From a checkpoint of a small transformer trained on Wikipedia: 3 heads of 32, normalized queries and keys.
Each number is 128 + 32 x the weight over the matrix's rms, rounded and kept within 0 to 255. Layers, rows and columns count from 0. Numbers have three digits each.

# down: layer 2 MLP down (transposed), 384x96, rms 0.142, rows 16-84, columns 0-95
# up: layer 2 MLP up, 384x96, rms 0.152, rows 17-85, columns 0-95
down16:126186202127099094142117101106149182090094157134171089129111146095128072194161126142075200133112058104101198142143166107231104166089112152104121117143126132097127142069172103131108131145114144101055119138110113134116145185186143083132133182118117107166130134138117150111068135127090093119
up17:120123191105143127165114153143171117151073139091120109136127130122174143110117135111081137162102101167103132081123158126123091145167048164124173161095126069171143168133153180081077150124147142073104195179095097166086124168120116128111116157147104054126182114119146091125103129165138104139
down17:203140160138145126106145139097164126145174103111131122149169095126164097091091106118128173106073114117107162116123138043164139113138195115074086083173113098088076131091141148135115180086131123169163168115095149223119174151122191126109075173074146151169167127121103104077132113189081085102
up18:153103116066121074110116089115153119136162118128069133129103119123169127152083075111172136131168112196118135141145097119115111107109129086145158108140122156078180156108103091130092154123098131146136029061121164071121135041104135153125140119145149152185096147123052144130121163172181094114
down18:172123159115133153130142112102101113154131105146133086187115180130116141117090096178149201131050119076111090079074121105102144175182133082156068170087119124115047150181150131134159177088099138155153136145146127071136137072172084158121080131110142114172191123184145109110089195109104140134
up19:134063146082145060221104148101123171161118141166098134157111128058146077134127191200144111160111160104132115134134141129133146132118123061123074161117149129101149113162060119137143143133125120085107121173126184113097142160149196162070170074131120133105118118119138144166166132143171088205
down19:171096142133160063190109176132110142117151087163129114107114151065169034141094187127107118174110136137170094159082115115115142094095175039103110174122165147150134132128131076149137171072138163134086160097140108161113170092098140131138137143146144082138151076125121165160137138118159131120
up20:128183095146177168066107114125105085154123220158102178125149106220179090164070113064093143176128112096131079130075150100139078160165145120187104146136137122122133084107136130124125098085174105181125101129065082153073163129120161063094146140099142148102147153137117059143102187111179113137
down20:121106118165093143133140198100148127156169187106156119085144114156086106173089090118147175148145134074135065159059136077106147134103119157153149119136129108142149153148133116064149138091117093188150152116156117147097141114133182115124113164138108137093116128135133101142116120142103125149
up21:098087135133122165129141076136112140168119066170119167140081083136064174180149147149136073147077130102105157113128172126071135136164099141074096078120168149131158187188085128117071157156088145111140115129101089092163116143133177059093204105134072109135151142131136149125155167130160160139
down21:168091129141084113208118066033093143124138121193099095167084086152190160150163111134139121154160142170119191127101105133111124084098107104123188112104121139153102090099149120131071109116131128128160110114127152062170119164155178106113088112132107146100183156156082159148129098073155185161
up22:104115086151087114124129145081092174096130108117116177158117143087098121118126116102129148136188115145087169140196202120116225125151200142123170159049170119172163159152118121089108141156062118134138153089071072170080132124177097081146162140141071196146129152106095101126081134132132176138
down22:188086171173143091143109117117155093110105202104081134156081128185121174105102087133084114129088095173152098174118110120148178111083170064193163109171122108111102140029158108123127126119122098089132136080146126105136143155170121105206137140108112173154120135109122129110196157130112131089
up23:131130104081150071140118150146091123131163095064120149137119101149100093119150136103150156127087100081151082077107118104111118081105101186142111138088133154111125144192114107108150139054196106096166153118142108127111176175123079160167084142158139082045153094116129092100125115158107093131
down23:119099129180130155065170146134165133159115160127160128167131138106111102140146101096131131143140121165113086157089186115143128115154138160137084136137097099088114070097091115124104114124132090124104150146164149143104138118118122163140123105118140067089159124126186152180141147100099085160
up24:171116127120176154109085107105114115106151135076157101181110113186172086112202118134160201130107130121111161133097118108106073164167118110168109125122155151092197160129109139115161158081142137148167172120150135100101123088147153170124164188164164125093169158119175041094143141164116092201
down24:153131095108163118118179182131106157169124172089114161088130168108127164136072187097125115110112108141113077144101155091174101105135166143118158161057114086110076174125145036180089109171120135113144127124114190158154135139149137137144153140110123118116079098068088115164159149140158133112
up25:128136093116113086159137072137051147122152103157141126126070077183115131120111173123102182121195121116150112135094149157124117135124108090129140101106136076140136164157088152165152135121047131116110128099096030075127109117137079135152102134141110110085133162161114084186123179147161176170
down25:137128098113082095165101108160107144112166168124116132085185140132125117138137156157084091109169145155107132089185163090113123141127110143145091193085139110120145084118115150179152103102123175097170128140158148115201126090118129120109042127157163107143099116078155170134181132105124083104
up26:130084105148129143107136111076175157137136138129127101098095060197121099119153161113162068156067149140078165166152107128115128117112114073100174147107091196124153191124139140120087096156125089160113119136072117143187144150139142211171134106156140145147134081132136130139163160142121180178
down26:137122135103114100173143097127092120145127088116120099138121180134210119133174081117126089103159165041137157089154058114189130125140127120147172113101128107147119140102155142123063154131075180175116109133203190140127132098122168073166125089161163134161123113074117143144123106123092133146
up27:148102117130135159214099127138141188186165073121132111155100138151146146092143118122158156150195135155128113140165106129109108143095166082118108120072107119130133123188141188195123141185099065094121116128080142205138023106169124145086205093144175128162156145165071084123071123130145148125
down27:120158142090124126133131105153111134116117128143144123143168095170105179072090111170180140119101125129115142135185127112109134127139151155093110176101160133145130132131063077181109151110134142128100143056131174087139150135066077138090067175148138123174066167077134159118147098177161128115
up28:143095114169197134129189154137117135109083158194160079077125156131099209099141164155159145111094106096111191110092126146124120136108101122072130123112106111099193132112075160096085137171126175110096087183126112110144185161134101140130087118156105113130142170095096108170129106138088175152
down28:123170169096059103122144043170166097123147080069146202084176142100141136100110176082122103117120116158082143165087134118106119156070170080150171132084164160097116112151189156153144132158146121145102131071111126127085142125147099218101125174115162134125127110176124147078029126160134167165
up29:112088122122250169163111121122089104171095143185164078109148112180141094138056123098160143141152131110086112149175141158107140127145174136113151111141159167158101128126091088162126108146130130139084134118078158097129147064086201083133179107155174169144107149101136129154138141133150145111
down29:147145070137138142078124139123123118145135116114155089114092174113065129160123195128083102136143137106180091142124165090141163100111146148134080168176114121150094140132121138135156085105169117127136111094126104187117117186120133162101121126174139108097176116090138101167151106114119105148
up30:185141083145101133143163142091139180155147163128164152134153122099115131152096113143141149089159189133111151133118142172156160163067077156084162092126128147149175171131126238119092064200081132101095145124183144134056161091137095164122137127151105113104102128109115159143146160151082151180
down30:106157179146164138106096165135119144148124187137092107088119140126098109132060097111079125148128122108120117142145096118163157133102083147153076179071097091156112176065125195100158127125067124106112156179154157145180094190101119083153152139121136150079129083101124167120173104148142153168
up31:169105148112168106108157155118076174123161089157115190130145112150121111121132095144092187098113171144123171127196129116157127120079109085126125182134153152130113208174114123161109153138138148184147132122152115139074102127082098160062126131118138095101158139171105181108134153140099157126
down31:118155117131118085156098112141161127118163107163116168126084149092119190117144119154174075141112135166093127131139099131148158125164144125109096109088151141123131093137145099137145167106097125138075116141086166110194120110141102085140120136120193178140144071159116143116070141119183051144
up32:135108167086095128066146124132068076122137131119132069102071151144148083109198131067147133098162139148085133146161128110122114209109146111174182131142133084119081158075134122074108150139120110056090121096118140136125082112167105098161082137138146089125112105152088089177142141077146107134
down32:164104071175160150168109127084107110147103098101123145114100103167153133144116128096134151085227177099148125141162086124151135214149097130120135084178128113145148130141085085107130092089130120159100141082110132169200176087105106144147165071143121167110103057101129166123139156132102081172
up33:136136119156144107139098140104194118162090104081160119123090158137127093114145114113075154087123173186130128138136143123159131134129130140133086089114152096128178125145117144140150130116166119099086084134142088136139115109115123147177134150135130106208150134147169064100156106116115128127
down33:143131149142151094114157158127113148137162153106139119153118161175066151109174086144080130086097176109165115090089135112100168112155145168094137138114089127137160098175104103131075113113117093177165123128078112135165103128145131125099090131097140095119121144123174135135198133087130134174
up34:163163178132093138153140135164129124062138106097101131131126196097100133079088166197125122122149165156083099122077120119138146135155127090132163096113148099131133093157146130108110137124068106111141133106157167147139122082084190138096082113075167139165110072150117130132177109088117123132
down34:110112139135148107154090128084167164093131101096126107152090118110090171158072122075084132144100134157142148104130171151153216134125089112138158121128141065121089185098131118116163126135117149134105095147153143036116157138142126155105153101097156165196146132147118105171143177093146129132
up35:130153107128156175132122188137165143100135120093107115148141169151130144164159129096143125115125151098147204115152086148129111162136095135164084131197184084124146162157177132111129117164200213137110140118075128140143155122140181094127120155092120072092119164139132205115158144144191136140
down35:169129052177137101160126043140124123182129114137126122129093166109136155175114113180130153135136113118125113080137132113124090136076127145129110116156151146129136150113122128122116103146117023161107122141150083152081129183119150129145065174147056179107153143147146134176121181107164113102
up36:134114049088152128146164172094137068135162097157107097101142145141121138117094141097039123065116116153093117135097118086112163095182127108101130127085128099164163096154155091078080137146077093076134128152093115119147049166171145162186130122118118191101142136129108159152167155044126129090
down36:141055089145159110089081086114107141115118072148097111142112118173201114149087139136080073115136123138122144158177087120040103109068160090076126104092120204139109118173163118156139170164146100179102085086145120191186100138154141184118134147137186172070129152153146169131179082147120173133
up37:120122093112138093089104091124225131108114150106149123143125125077118198112153095159102103128146115159158150103158103107126142086149110107089093088124107183129197167202155126133126122096173097127161136139188108197134128119169122154143127139152109120115135162143141105135148160068124114116
down37:111087128106103152124144103106094135138148115134093097093133096108092133146182062091151109121162160138117104182118134206156133112158105123164101114118139109102161106149057182143147166126140106220130157138126096128133169110118136095130143119120082073103127180114109106141178182188123123129
up38:148140076140142212145135156155068148143102129127164083131118095074177170126168088155165172143133139105147141167134115186134105181078145155102097128126140127179100212153185144196143175170114121116101144120112122148111164182127138070151067128124187145118120170133068163151083140115189079138
down38:179172120100110149110096130099142111130084080144168103159117107165120130111137146122091145141132118110095104140186097145078097168046185132145122107059115112125187068139081202165152144201107160094187083079126138064131164162123140138134126149103156156116131180130126164124102200117178071099
up39:158100137110131104150124159086143110152090067076095126093091184084097162136142123144128120085133136098090080114133116075113025162108103099124188120118128091139105073057164158099125157101113128109094111183130127098151115086122134142095076104116111115060114125184125124158103134116192081107
down39:131128089132139092150165132077165102204134184135093192129175119139115075140118120129147134181142158070136152146137129123158113125131177080133157124160075123094055040129180174112085122138124117125161146056073141125139126105131137144044121148134119097186120074083125107139176175124161141125
up40:173113116156187108114089126107079180110144124168160154153180157094128184144131122145127069129193118092128155113109104125117119136149069113169112136153129114134122134152127133124123136172118136058123100146133117197124128188117076092175149115203146167122151115182118160110073119083075091066
down40:170092083139144175164144176135156080157143147123170148108162094137103153110048158088091134128087176112115124116120113168127098105035127128104116121126125111151153131148121071149141129145088082189110152093142140142144141101169110202162120166084093129084161105102114088138126095145142162179
up41:158119129173148083114140103166139169147134138147107163158167096147197104146107141088151126148161152168154103101146170207123141185162155090100153124103107075168146138132174149106122172076189126083114141086120137101151128101152158170143124176113071181136097160145140160123108127101140201145
down41:101178135114202162147127186123121091169116123165154139150146148055126124163094108145129109113169114122101111085135102118178101122094093113095157133111143174109097143118123111148171059170105102090118127171132136161110125142153169150092084098148167167079183129106072181125104118065138162125
up42:170139171103109117103061147105136126180123129056131157113121127109079113134140118073040113138135154142080057116108147106125090130178097087134079080114096120148151123136117101201146132156171122081107171089059085125104067109132158179121068118151089160100112161166132135147143069117121078108
down42:108164152106179170105137116081069153173101167143180108094115089142179130151119097183147118050105154120160087066155092108165166145107068151144122160176139065142087108156076139136167104136124090083185142135201159108160133118150105073128081110121146173079133131116151168121108121126130093157
up43:150109144165141051061135136065108123116127095151144169113103126093077122048174134114074163086154049082102132075136093095147092075165156111158118096136121155107100114164083089140118128125179072143116108144097100131108100148119144103101105084124081142084119084104128164149105110126119150098
down43:178134169112134157151118116119072152095060104136163117118161094088141130159082109160142125136145132161140132126108149146136101180080167108157081133163127095204157099126101140187133121102109107173109112108122138153122154095157091123137138075076087140180052092164150105150132116105138152197
up44:149176049139132087155107114126147103137122077148073169141114117112070105114130141130158133218160131151113135148173117131129083138081111175150134083110159134135160100125105147133123142121095096155082210108091046142144167102102072164120114117112178099151111203129178116137064152113128148132
down44:058146142109072156161102122144123173100120107186122146083107138143123118114073197134128179107129115073098125154150167106107151147090146157172099110058169138144170126091156085160150169182177114104143095109153213136137081179133071144073198108099100104113103139134160128194130087118137079090
up45:188152174192151142135141106169142176164142125149137170158132155110101115147106113152169104131150126014109125111144118145101133128104140098151125111089113104126108137048126157118098150106174123091103157119123123131111129101111049112109120135169096119123113078187152121130160133107153112109
down45:138136117162131124068148124105130102175071106138115171135097103135146127155050148195155100069106147148118118126093164059158173136132107157125135094141127128101105161098184144112119142160154075122098143049135134118165122182114118124086076136139154151103112156122162170091154145134145131157
up46:061082148134137130111167115173109098114133041126106172104145188112101103085098111142187094174110130094128112097078179105129132138106130072081087108135137094132123144171125105175147206133102151112153101136124114134103114160149168143135100163144107137077146142170160167145176075133107184113
down46:174158142103160145181100128126126105095161162169136142107125097099160084167125136114174133118175119126152161116136103134138090152135158132119159216177148123097126084172095087115108108135112066085103167116141137113180111120149145099102128107090202146132103079081122114113128064106146172092
up47:152112093130173111170186088086123178145122111121129135122163157165128102090167178114089067162144092144180108118139131211160162141172116041110175118184091116122162119092109178152092148148153112129106116161126185117152114170129139134089124142174179133118076161088145161165127209096191167192
down47:086155187115104128137168119102094148106194100151165162099160153136105155102112088167167085127110166194120179075106111146153135104093124096093141109067121127122164104117105181116132178140131139114107078163155131119167129110113077108117139118095152104154145128130171137176115131110127090093
up48:117113151173135164059162113147119122134153142092160150107124170156160113145185147128172143160172118152116145126210096195138126118125105137148133100094083134094147182150109178141081141143097117099130175090151130137109128133156144107140184100144104077183158112094074107144087117135087099110
down48:095084095043158112130184050159156142146109114104133135109140099153157068106126079126173104098088091111153201165132136101161135074153107108123197154120108178161124126082153114106114130114163107129123100161156084125111114154138162120157123116142159163102118145175149117121134189080152145119
up49:168155187095147164148077151111087108100158094125109161225133197156110134120152080130107119118129094134107159177076066172122090122086078093053171134106110113076132120121113139146080161141129166107089053081120089144128113120091139123117075115125166099087086087111125090102106078151158095118
down49:133139155149145130130129159148089142135125098118134166111090124127144137109082157117105146123110161158120133135110158100066122176113099133141069176144131129099074098152132092207153116128069131135163190157098173113144103105084124110075161128109152166154099080041074143167123158134177136186
up50:132059143111084077132111135125115060056108123183021112133133113077134132115104136132161143116100174165111096144100130162173140135102145058128115166215136099136132115143121112150137120092119088086137144132132114135050072090127130113148172104207056200169143138153121082128124115074125095107
down50:078152175118060098109148132108056059170130152067078155127090096160115083101157096192180160123090157150092142125134104146205068138086101096211149132138152199153128142127145168167107147136091137125133085115077145165147128193170050157124153077068156164141189136120176119143057084124142114111
up51:152074079140151154154099159120120170113045123120173084173025116109132116149152105113151146110136136162133136148068100088158137102172117082147121153113136121120137109115089148167074114105146126197059153113102118081097125103122116093128119114123108108109104118151142083128169186185136100137
down51:171177127110138131151129145088102067114125079167139113112091178132117078116113189134111118113150140041116146164123071075123178082147101090115174185103141179154139109139152185123072161127123176115135111169083185138098172113107084106127062098115098090170110136111110135103145180178162160168
up52:107188134160150127130105125196078134090075123134135192117117081089127126177158138157174151143135118139110193100128175164136119105148085142090104148133095121105080109145146110073109192108186115117088135135132084159128120101112105078069179124138168161176113137167129106131144156168104126166
down52:115163132164150105138108108130017143132119106115108153137163155114162115130070117156168157083103099181129081123135075116134108154088070138102145088125113124111124130040122114155138148149125102159202129193175112041108080139101134105151084074137200185182225136153114163155140169122159150106
up53:089165133082144093097086136155117116160159154132140118122117117093122108122074114144153084129127131198119118108106112175213110127203074146111076133143144070130158193127119134123109094077124102148120109129141095100093106106109161120128130144105078143136154105141143138092123143176139111109
down53:194173142067151082102135148142081161096153168152153127117099182154140102129158149088106145159195118135144163131152079081116184101154146124092143120100124130110138100106070164156088127087129127096110094124127170091146125125169120082097092148149151128129116178114078144114127081166106124145
up54:133160148163107107138145116109103157159167131119158144130195135049106177128126186203138122117176125133186115145106097208146188174184153092131156098091113130099124190162116178132120119172085124063154124113080162124105158139189150166096135104188098153106184105165090117140127083119123162198
down54:133158152081185154122146100148141136134041151139207096096141118132156172091101127090180077144073143138152123136072139106135093091139103155114096136147112092103101142182075207123133116163090153110127091130087096182128154161149102128090123102149181168072082187189141120127164150180089110089
up55:115113160119143067145094162106146145083103075177172131140176169162111163112171182126074097181109134147120124157171154116136147145126150060160112120125110134115156140087093114101138131127098092154113157143143103108119152126158135118133144105163122224104084162148125103147115121131128159143
down55:142152095178127090054154063145134117099128089119137120126123116143114130160167115083114138126147113166151095100095131169129153128107112174106113097112164130171077131187125135098170106139128120153139081148144081115165109167152110129142155105134141082090135137169174086169124164112118133150
up56:092142130128125167143096176142139159129124128160126116159100105131181186147110111139094116158126146146126129072126142104166126119166075175142114098087189167131159096144087136163081087090084143128191160098124096180176072117109159150127122127103130176153149099127102136143140171122150139169
down56:128111114123148119136109097134138190082157136157078066109079127175151117169157106055153095069131094111155145162141067106145157124160118078080155144130126107149149134127164122092125112102157161105133131143120106126175126190168144144123154116126150168168129150122079123107134142095123134121
up57:142098086173173119123135120122086150116131135116078135146124146101174135121120157083137107146101099120102163114152141111131121093133126133140093092151195109154111143148133151169093130141098133114092150149099139137129083115112117104130138186112080162123124171076132101100092144199144147118
down57:157095179101153113089118111149102105115117097127122152143182143128083144122059157132123145157156140128114110113154109080140142160036171100141112109121154104130119124136160139115131105151075126148151172119172123092170145122100108124068137139085140115162143093103117186113182097151136161133
up58:133146178100146151149124197116128158096147161140104112115149148132089158106158187115174128137156179081133126132129085109109164083148127118148129116133124123086144183184166153129113160065141159180174161146128157095104180106111162084114165125105101094111178104213133185176076145153188160206
down58:081147165163162084158086115167143119120106113124171107135183135165126192089108151153107097113093110113160166126106107150107116188136115165071156143089137108134143092122136096176108133133088150112123131146129157073186135085092100094097101102107166157203151156126084122103177080127115117150
up59:140090126119121136161093115130138109156117124139072054104101151135134170166186143179158071077139162117064127129171151168112069092158144093142121143135088142141169079116151139153121093170060127084123137163131096154123160111112082131140116124170106133095172059121227089097098135109164140147
down59:132137111109164169130132147106115058143122102121109103153101144161089143118151081129161135084158116145114135114175125062136146124086158138175017142067117140143106221137121162133114142103171132080206117087161183123172152067146115139151098198155163121073134128087111103090111127134155121125
up60:180147159150106141049134129101094070146041091160085154121079126119115103117129139115150137135094063142122121164103105108169165092116107070111144108133134164113076109171120110062140141148118146142125158145163183189126176114108173104087113134103164142145124139145113041112076157104085080098
down60:122103168142137102133168174132097112125174073106161206151070122086163127140062147107085095158102177097102123087049152158136183144084126056111211093137133163129172138131154149130159137144146116105132150195151118101098167109113127079120143115116061159148114068070178123144101144145176116147
up61:126096147111148121100110079103165182134161101124144084214074139097158138127208152137124131157165132139093124116125140135128100157169083076078111125083132129138192108122093065098161176070145093140097138131062145158146096139170117113086166148111180098187170076126171142132245163185125165194
down61:189114120142136159060089172134115149123138003152136121126103161094160122165056199135115145122144141133126120152066195107187144146095085148060125091141142165047123143110095126134130146126104137113070093147113166121180159153160097124111098163116129161164097142142059201123142109154154175086
up62:170171133138211129131126128153132125111132115127155138136111188104176146082144155141189139135131153086115122156113104168168151143115136149174109113100180123160137118135083111162167147076134111131087104104129143094220105114128097159110151122080115216085118107167141128149123115119116083079
down62:096133106157151106099153134176113163130129084125104132075104098143102096164135154134106115153173046191112112098126106085153159117080156194157096158093122131120094117156151116138093183063120162160166153110097134118150164126150145117106117153142145169121117142084053121126150133172124113146
up63:147159132130138146122170150195104117111121102132096185105136155131092111220119166129160206144096117101166133104157100134125086114107141134129146149152170148130138126137152090138099149177177170110106130122121098171133121119165112108200192161180124133163125124115075174092130149107173112151
down63:166145150166141127090144120193073156106127093181087095123125146143098157121105134146133078047123145174129137093137178044134104108165140159095131128131129188159139139108163138112087101109074184156123128182124120094142110132054147171118131066091152181112146101143100136109122160170142146073
up64:092107103076160192195118130180136105100060116067115190213125089151086099085152120090161095097124169165131125139144114127145101131042174096115095148148097130131154143104108091178150160130114112102076121095161142118165110120109133158111160134155111136122121149154109150163178132105153217142
down64:173161141110160106179122158157102129104150126120171097154103175133062097104120139151140113118099114148131203113165161132058150127119090099146089145138143104093149089082135141170086097092062150133137099143055158147174145184118108117169166123091161108121125132045119072180136157136200153073
up65:160137168190134167162143142148134192103081127133132128101144123119130132063168132108215113098112161143161099192107114191104122161148134146089096100105167117162168121132119126147130152103122138168044110171209133106139094116098172165105114147115160124107145138151118131135179089135110165164
down65:158141164061132127141125121150155129104191140093109130101140141146135121132130085149119108170127106149167140108158123119085138139141107070108115109141086107139110093102070112155182194182176107106145112101143166104183136138144085131076178181117082173167117088104053110138112086146158168129
up66:130147105188103123074097143145083065086149119148094146117104136107131141146192076093115136195131108146142154071095157123075104108137085166104128119118127117117167130097191135105165132164130125106126120064137121179070075126118107039109122142092108116067165112132091098095127143099169151134
down66:117121110179074167168093134150064133131156133154192082074089111146171130148106130140143158133118146115105048135135114084106146124091109126143167109079100139135129136123191165101129194113129102119118147103159151059096117062071174120147096103169193145134076139162181179113165127091103141142
up67:152184164113199106120144093127178185199172094131117183116122156118131126106117199177154142129096152098093130110127134091112147108125089144119146142143123115140144133117110121154107147114141135126122150159099150089114152084044162219109156190101139125164109095107157122147126187148073143123
down67:089146157184156148126136141144118106202093081130142137099137149153133140164096065111160122172089130143144070099137141076086106116098096155102105156126122125208124099103115115113196066166124161115173137135120094075132149126085128133137129187130153124097126105080129129148105163162161112165
up68:121145152156159082103192166157190132133141190142159176152134159142086082110146158147164147145164110112133096164122117163094165130134102100132047174131149100210145131136131125127129163120171185117121099095124096131087159144092124138108126114153133163133138142131098208154152118135108179129
down68:143130115089087192137124170150119164146095090057115103111151121117146129101121073149142103158137187140103149121147192113130100122157121097134126077164135141101094158140131094174151053134136131150049132168183167142157110144096115091162187105129169171110085161102157101100085109182124103127
up69:108082079148083091108128101111121146093094054038143112139074159102170091141124135137114148130121136130117111040150121107079090113104147070095095107119149111113141112150106173135130150120123140083159099148103088163120091149054126077068098096084112154118143164092139141099113126144141117114
down69:138147104100106110177149147169142115120101115111154140108097136136122147117163143128141075182103155082113117098149152107157057128057115110126140116209155138098109080134153189099150146101102079130193101102109094081151170148121086087104158185147092174133106173082165124160143147156120119135
up70:188102149145140135124095123078130163179128146148133115195140097153165119157162138160172029141179171063163181134133149125154082104048138079118196125117101122110183094141161154142137159144156137167114164144114101130106065069077096165130094140086122083171113134142129100220148178176074206139
down70:140137102121098113181135140134093149140177122159132080101143167119115129083154150113157134071134140155146120055143093113148132122148105126176107163093092168197131090134221058177091170149124148110112118104131143077160130114110095107120158189127212127124141080116115182077115128098107117100
up71:079165121103151134064148157111091149114118157107084132120077133114123120077119116099161111139109095225134151093116112150088132109105155115070148108075128131077118118128130157118160201115181119126084097146138085088099113127163121118180164171204116108119122103116122112121160093117131134136
down71:122116162118127136151129152159142107150111087136122097165150166139113121102071096128117124143157162114114066117153140157133115133132124125135058152156131102155145137173079116159116119183119147109131134121172138149147096100092105153084152165056121072133142137094192116143105131133082148146
up72:158136126092154119152111142163200163086146121106147128132117089132147105156148199134136152119096142094166144077181194202135081093150181175130116091115120162203132109116125141141141180115167097154086131113097139085140165125086110119143130104135137140185153116136131117111076062196125145161
down72:129137155152144189100160119163127099160097091102166142165089203050095169094056110138137117155158093129106122143126122174114175155120129138099107132165091116128168142137075075121144120114162187095089142146149117164073137127119109145057179150097136139080177114123119145107130178116110112097
up73:134146198195169152106032202184107146128131137110074111174115132143110073172070095144149159086150103137137168154128069157117105142181113134160180134187136152134082196160086103116190162109170132131101134123098116135090139112166115110133115178145193138147104167131158074147136108161146085112
down73:106134166169154172098153178092172115133081158104085161165071158138114149073109103130182133080148145084181138154143129122064129129123100094120128078145124130137128117204045103120169113121135060176154168109078104177122093139128122129122115143127098133110158068088141143186158138099142169164
up74:116103125126103108186168090121082142194123091101149130131092115131140172165148173096152149114174172090079052165113122116151130153128113076050120105103125132121165158155097091151158171137128110140160097082145088157098143152158177078087121162174178099145159128123117127141129111177205138172
down74:082129146114128098168068099063108131100133090119156086148158107172118143180156078175140104115141139070212172119130177091144116150155141102178080168161188114134115131129117096089122151128170164124148122117114155091146161094084101073149152117154099133170105173104138123088125131144157113077
up75:125112135188103060137104152141129163122117083192143163141115177172120157187101063145158130166173154109076087153167170108108150157100178088139128153096155140112117137099111118103119142131179082134141113109094168102105091098133166142131092193113170142109105100120138083134109164185144122139
down75:157139168153128131182149155125126120142103145158111059121081150134108153118192179071124087140155134109116163119120134114184123103112173119136091121196081137133068108117138139125125122111141098141112156104115166171155066126091199025116097201179134113157119139133086147144034151105105096165
up76:185249092125172086193131125127097158100113123149165105167154121088091156133124127095198145164139106073118138102138160173149141065146178123135099070095154131137093129144086091141103104160155119130113122149110141130166119105162132114191139161090162128146148108120109191124099127099192075164
down76:136131173113089132150102083159179205072156140122105133154120042109148142116121142131112051145131158142061149106152134127099206085103164145118153096094085152192127125144188137096128129162156173139123095150097169088121134095110115126147157133097121054126154188143083142111109105113098140130
up77:152108118117163113193102069149107135144115102143113123157080124108169116098116113159115120096139228152062166165123089162175129172122130124194141196111077130111133065174082143171119147154104115067051119109114123134116058085125128127149156118109179149123067153135129102126142135147104068107
down77:141144103082083116148162166097121133095191113131117165106194128079145101094112131163165098108120150139152162119137063120098100120166120180146120141083036106100168156142160070101117200100043152130141188124121176135128137099141120117151113116064115157152110130123118154112128154155161152142
up78:128157132050107153116142125134075105099163117152104123173146103183135097188117156107080175064088190200079106093140147067159126112161125108061164094137115140114182152065149202127118140121121087174110158127159122157141069177110154125141035150123102091128117087129159124134163169150136119181
down78:079109082118157140113118137120131072150151154144204156116115150168102114142144130123131151079153139158114127107114170116137087182138104127124127094136164130113193081103077180151139071103092147127070154129153188201154119082150145088074032073134069159097169065171129153159154123177088149151
up79:121111075119162174114146142108113086152105158078120083135058126155124090161161143133099151118170143114116122107136135070098110123144144082118141098154131112069158159129114172131199174132185142146105157111084113162073139161140157090141092119124102128155185072198169130071147139110087135186
down79:081075096146138162127125125165191180167117153129162148125153176115134108140098141124100129102177148145065168101100160127142124111131127130116196137183126197106193127049169176089131072082143109065156119119154137126153168090165128102094105149094127110087148097099130115071152108157107080134
up80:151084157161131131148108142066164140148088111127153119127110114089081133121171130090086125138155100131088154178112102168137098132077155079181197164127099095143148228169119098180140137094148131170106124067084067101092103093119152082158171139131099134125147125127123128142097121077118098078
down80:175113081126097114101145150108130130175153153169111151160119137124160058173103079126127146117122141173122105115167183144146132150084154144085094121169125188151159079085085128120106092123130155133156171075118123105122164115110160116117142085145161172104130134035123088144128167150138083123
up81:137122128129064097108123147154180115201086154136133077151094163100052117109093137186131149132133180141107146062194137096046152102103173133130116158125137116154135098151098138138107120129160104079163092135070149115125125119103082131131110154134104172089146090152153172113116141111086110143
down81:137159129149141101102072160151167095128119102136158119116100157132098121103137157105157167116124162055116149066167095102153116070124104117119176124158156142157087106182152121109150124112126055127140117111140155159094169175166156091086158179096171083150111076094168110176134138185105074110
up82:161160108129160135153164080192193090118084135172081173176151130117174128118120168052130145125199133157155103066092124117163120149131171131107145122061144172139162116088161084102122081160128075169153086132171132094128141122154112160130120086050112125147205090086104127148079169047141175115
down82:128069120150123175172167120161144151120174149151186121145087154085154108147146164155118071147138125043140048153102139116176143168157111109113133144085132209156151210117104105163140133131125127116086139159099146141172168122066130112114068074139153131097092086149133147054085128063086129103
up83:173153166151137181180137107094142146162111110145142101103146073105196115124087150137107112154083175131135170170153101079119119054094155081160186145097125095183178195142125082153086099141074161183118062169116133154123119120161144121136083127138140111146104124096114155122153137211130142120
down83:134162133070142076152160106145141175155136120184117124159109162163158146070156126119132144147099138137083113089103091131099130120115138190078123171057063114137127094081104131126082184112109143145161130054113154147115100115181118126165124102144095170163131125142104154162148139150134106151
up84:148096145153144080160140178125118139120095150166159162178148126162120107103098106108164153061119122103112050169117147085146124081164128116093107097093107061049130117159129153060131074191107136150089137131117093081103119143127141066116129147123135126106160053145099172115143099132082145185
down84:109119115145159045177131090076142161126131087177148169197112118161132137125144095134170136076102138184080178182120122132144122079147187121163146049142121144060114088148130141099127109124102159116146112177124106182150072162204155085087118107130064086113141082084166164148099127153105144135
up85:121138134194139131083124142113066052193117079130151122130139084068140127118099064091174157192117201123182123125122099127176122124182138109133097109126102116041125154139101095105103118137177174136165121168133121093132141215105130082139148154132143081057143131139117119156170131139090130139